python train.py --num_attention_heads=12 --num_key_value_heads=12 --bias="none" --parallel_block=false --init="uniform" --init_std_o=0.0 --decay_fraction=1.0 --dataset="wikipedia_en"
Each number is 200 + 20 x the weight over its row's rms, rounded and kept within 0 to 999. Layers, rows and columns count from 0. The size before them is the row's rms in percent of the matrix's.

# layer 13 MLP down, 192x576, rms 0.0611, rows 141-155, columns 0-95
100,198,203,194,215,212,220,196,222,217,259,176,210,180,228,227,170,174,188,199,183,170,206,187,197,198,187,191,219,175,219,220,193,210,187,203,191,208,199,188,176,204,177,222,225,185,188,202,212,199,205,226,211,157,180,193,199,171,172,172,215,189,206,201,175,195,208,201,153,175,195,233,216,193,200,217,156,246,210,205,197,188,197,242,208,208,200,215,209,203,191,205,182,249,197,195,212
098,224,209,164,181,228,195,230,199,197,174,188,187,202,188,172,208,217,179,191,203,178,208,227,204,220,202,211,209,201,202,224,213,155,180,188,224,193,205,247,222,184,198,204,208,187,202,190,206,206,189,208,192,173,201,195,232,206,222,189,217,185,194,235,184,208,194,211,206,200,173,200,213,178,198,219,169,180,171,190,213,195,211,252,231,185,195,203,220,208,208,218,202,215,237,180,183
099,210,213,217,173,190,221,202,226,209,203,207,193,228,196,209,197,203,166,232,223,197,190,208,167,225,185,206,192,198,191,211,228,225,210,196,205,205,238,203,192,185,211,215,184,183,189,191,222,252,182,207,193,184,188,187,185,203,213,179,193,163,207,208,175,199,181,185,187,240,195,234,182,178,206,187,214,208,210,167,234,242,204,204,222,203,194,236,189,162,228,199,233,173,197,192,223
102,170,230,178,216,185,188,221,213,166,204,192,204,183,184,174,219,181,225,158,181,208,190,228,203,216,185,220,211,194,179,190,205,212,201,165,173,197,196,196,239,200,213,200,205,190,191,244,171,211,210,199,185,245,227,181,235,188,193,220,204,171,203,202,186,198,213,232,191,198,188,205,217,187,186,213,201,222,179,187,215,176,193,177,250,179,199,191,179,191,222,200,162,204,210,170,211
094,201,167,193,201,196,177,212,186,194,178,239,203,168,221,235,237,228,182,197,189,261,182,227,173,188,168,181,184,217,191,194,206,189,187,210,212,210,225,208,213,180,217,194,202,199,214,181,180,201,183,175,207,188,220,199,185,182,226,202,180,183,246,208,210,197,212,190,208,227,200,211,195,172,215,186,216,178,181,181,170,208,205,167,202,187,161,209,199,193,209,192,186,171,205,205,184
100,196,199,202,230,226,199,220,184,186,219,216,207,221,191,172,171,235,214,183,213,174,182,182,192,194,213,201,209,204,195,184,214,179,217,221,229,237,203,171,207,226,144,231,191,187,207,191,160,217,178,205,214,200,216,218,206,203,180,190,203,218,192,199,178,178,180,206,226,179,211,191,220,187,191,205,202,197,187,214,239,217,212,206,196,233,202,216,194,207,208,174,200,164,213,161,188
106,214,213,212,201,203,227,230,204,240,189,179,203,215,190,190,194,199,188,200,171,177,217,199,211,204,191,168,189,209,192,183,169,218,215,197,203,211,192,203,206,192,210,176,205,201,166,193,199,190,176,178,183,217,211,195,195,218,190,204,219,184,186,185,183,169,166,203,223,167,210,235,167,197,174,191,191,233,225,187,187,205,188,245,189,189,193,230,186,178,192,187,238,211,215,158,164
105,176,214,203,167,179,206,195,231,228,181,182,187,195,209,174,197,204,173,215,186,212,211,198,228,183,192,198,208,239,200,199,216,189,195,220,212,206,193,150,151,205,196,219,163,162,179,186,200,188,183,205,220,219,205,201,177,195,177,182,228,238,206,210,223,169,193,227,221,202,211,153,212,240,182,228,187,218,183,220,140,205,214,204,171,169,217,234,197,228,229,203,202,207,192,213,208
103,205,184,179,230,223,186,220,185,210,185,190,171,179,157,199,191,201,219,211,184,177,216,209,191,206,196,180,216,177,185,170,162,188,174,211,212,201,215,182,175,201,189,194,206,205,190,207,188,195,185,180,184,225,168,206,181,222,186,190,181,187,192,210,199,231,211,214,221,231,185,164,156,212,188,176,186,233,198,209,198,159,195,174,219,201,216,207,231,190,187,210,242,242,197,211,199
103,191,173,231,190,193,189,219,211,174,185,157,214,182,210,229,232,231,232,206,233,190,221,150,190,178,176,175,227,207,202,151,253,219,207,220,170,176,199,186,233,212,194,184,164,206,193,171,209,183,180,215,201,196,210,196,223,214,207,215,183,202,204,195,189,171,193,208,203,198,215,196,220,199,200,207,204,178,204,245,195,204,186,209,201,214,158,219,194,209,181,183,202,202,167,209,222
102,171,183,209,208,190,189,219,153,210,214,236,222,243,191,193,209,170,209,233,205,180,235,220,196,170,194,187,204,204,209,221,202,186,199,188,190,195,198,191,195,201,186,198,202,196,202,205,182,199,214,205,192,188,210,232,178,212,176,223,210,185,177,214,209,208,201,198,228,202,165,225,192,209,173,153,178,220,173,180,192,210,214,156,213,220,187,215,216,154,209,175,195,189,185,168,181
098,191,194,162,196,186,205,204,194,219,210,223,205,207,166,170,217,206,188,220,197,188,194,192,211,199,200,206,174,177,186,185,185,185,213,198,193,200,227,199,199,196,182,227,184,185,177,218,212,173,156,178,206,183,195,182,169,219,202,208,208,174,216,201,208,181,254,183,212,207,166,186,205,212,194,227,213,190,176,229,212,185,192,220,220,187,235,201,206,198,206,189,211,142,184,215,158
097,178,206,215,205,215,186,198,207,224,189,194,189,192,212,177,173,215,209,212,220,191,207,221,170,181,171,189,170,213,201,182,213,174,192,217,231,205,227,214,227,210,201,202,202,214,214,206,170,221,201,180,201,214,240,186,205,194,208,221,225,201,183,189,234,224,190,209,188,197,212,168,214,230,225,159,225,151,173,171,202,212,203,155,181,209,217,223,185,220,184,193,198,208,212,164,188
092,179,208,210,203,197,195,207,156,200,203,219,221,213,184,206,227,186,153,222,235,179,202,202,238,168,218,175,174,227,149,235,205,226,221,215,201,163,189,230,179,230,181,177,195,182,208,207,201,208,224,190,215,205,210,201,189,213,169,209,211,233,168,209,211,202,194,255,213,166,214,178,175,163,234,238,181,172,156,219,225,200,166,202,205,204,183,229,187,220,189,206,230,184,189,210,192
100,213,186,202,199,225,173,207,199,211,211,206,196,171,180,210,197,210,157,192,192,175,200,199,197,209,203,230,200,200,169,194,186,185,176,218,204,198,167,165,201,200,200,212,173,185,195,170,189,205,224,223,192,205,195,199,187,205,201,184,165,188,180,207,171,177,207,195,173,193,171,185,226,201,211,201,188,208,242,182,202,199,190,141,204,164,220,185,226,199,221,201,206,219,200,213,222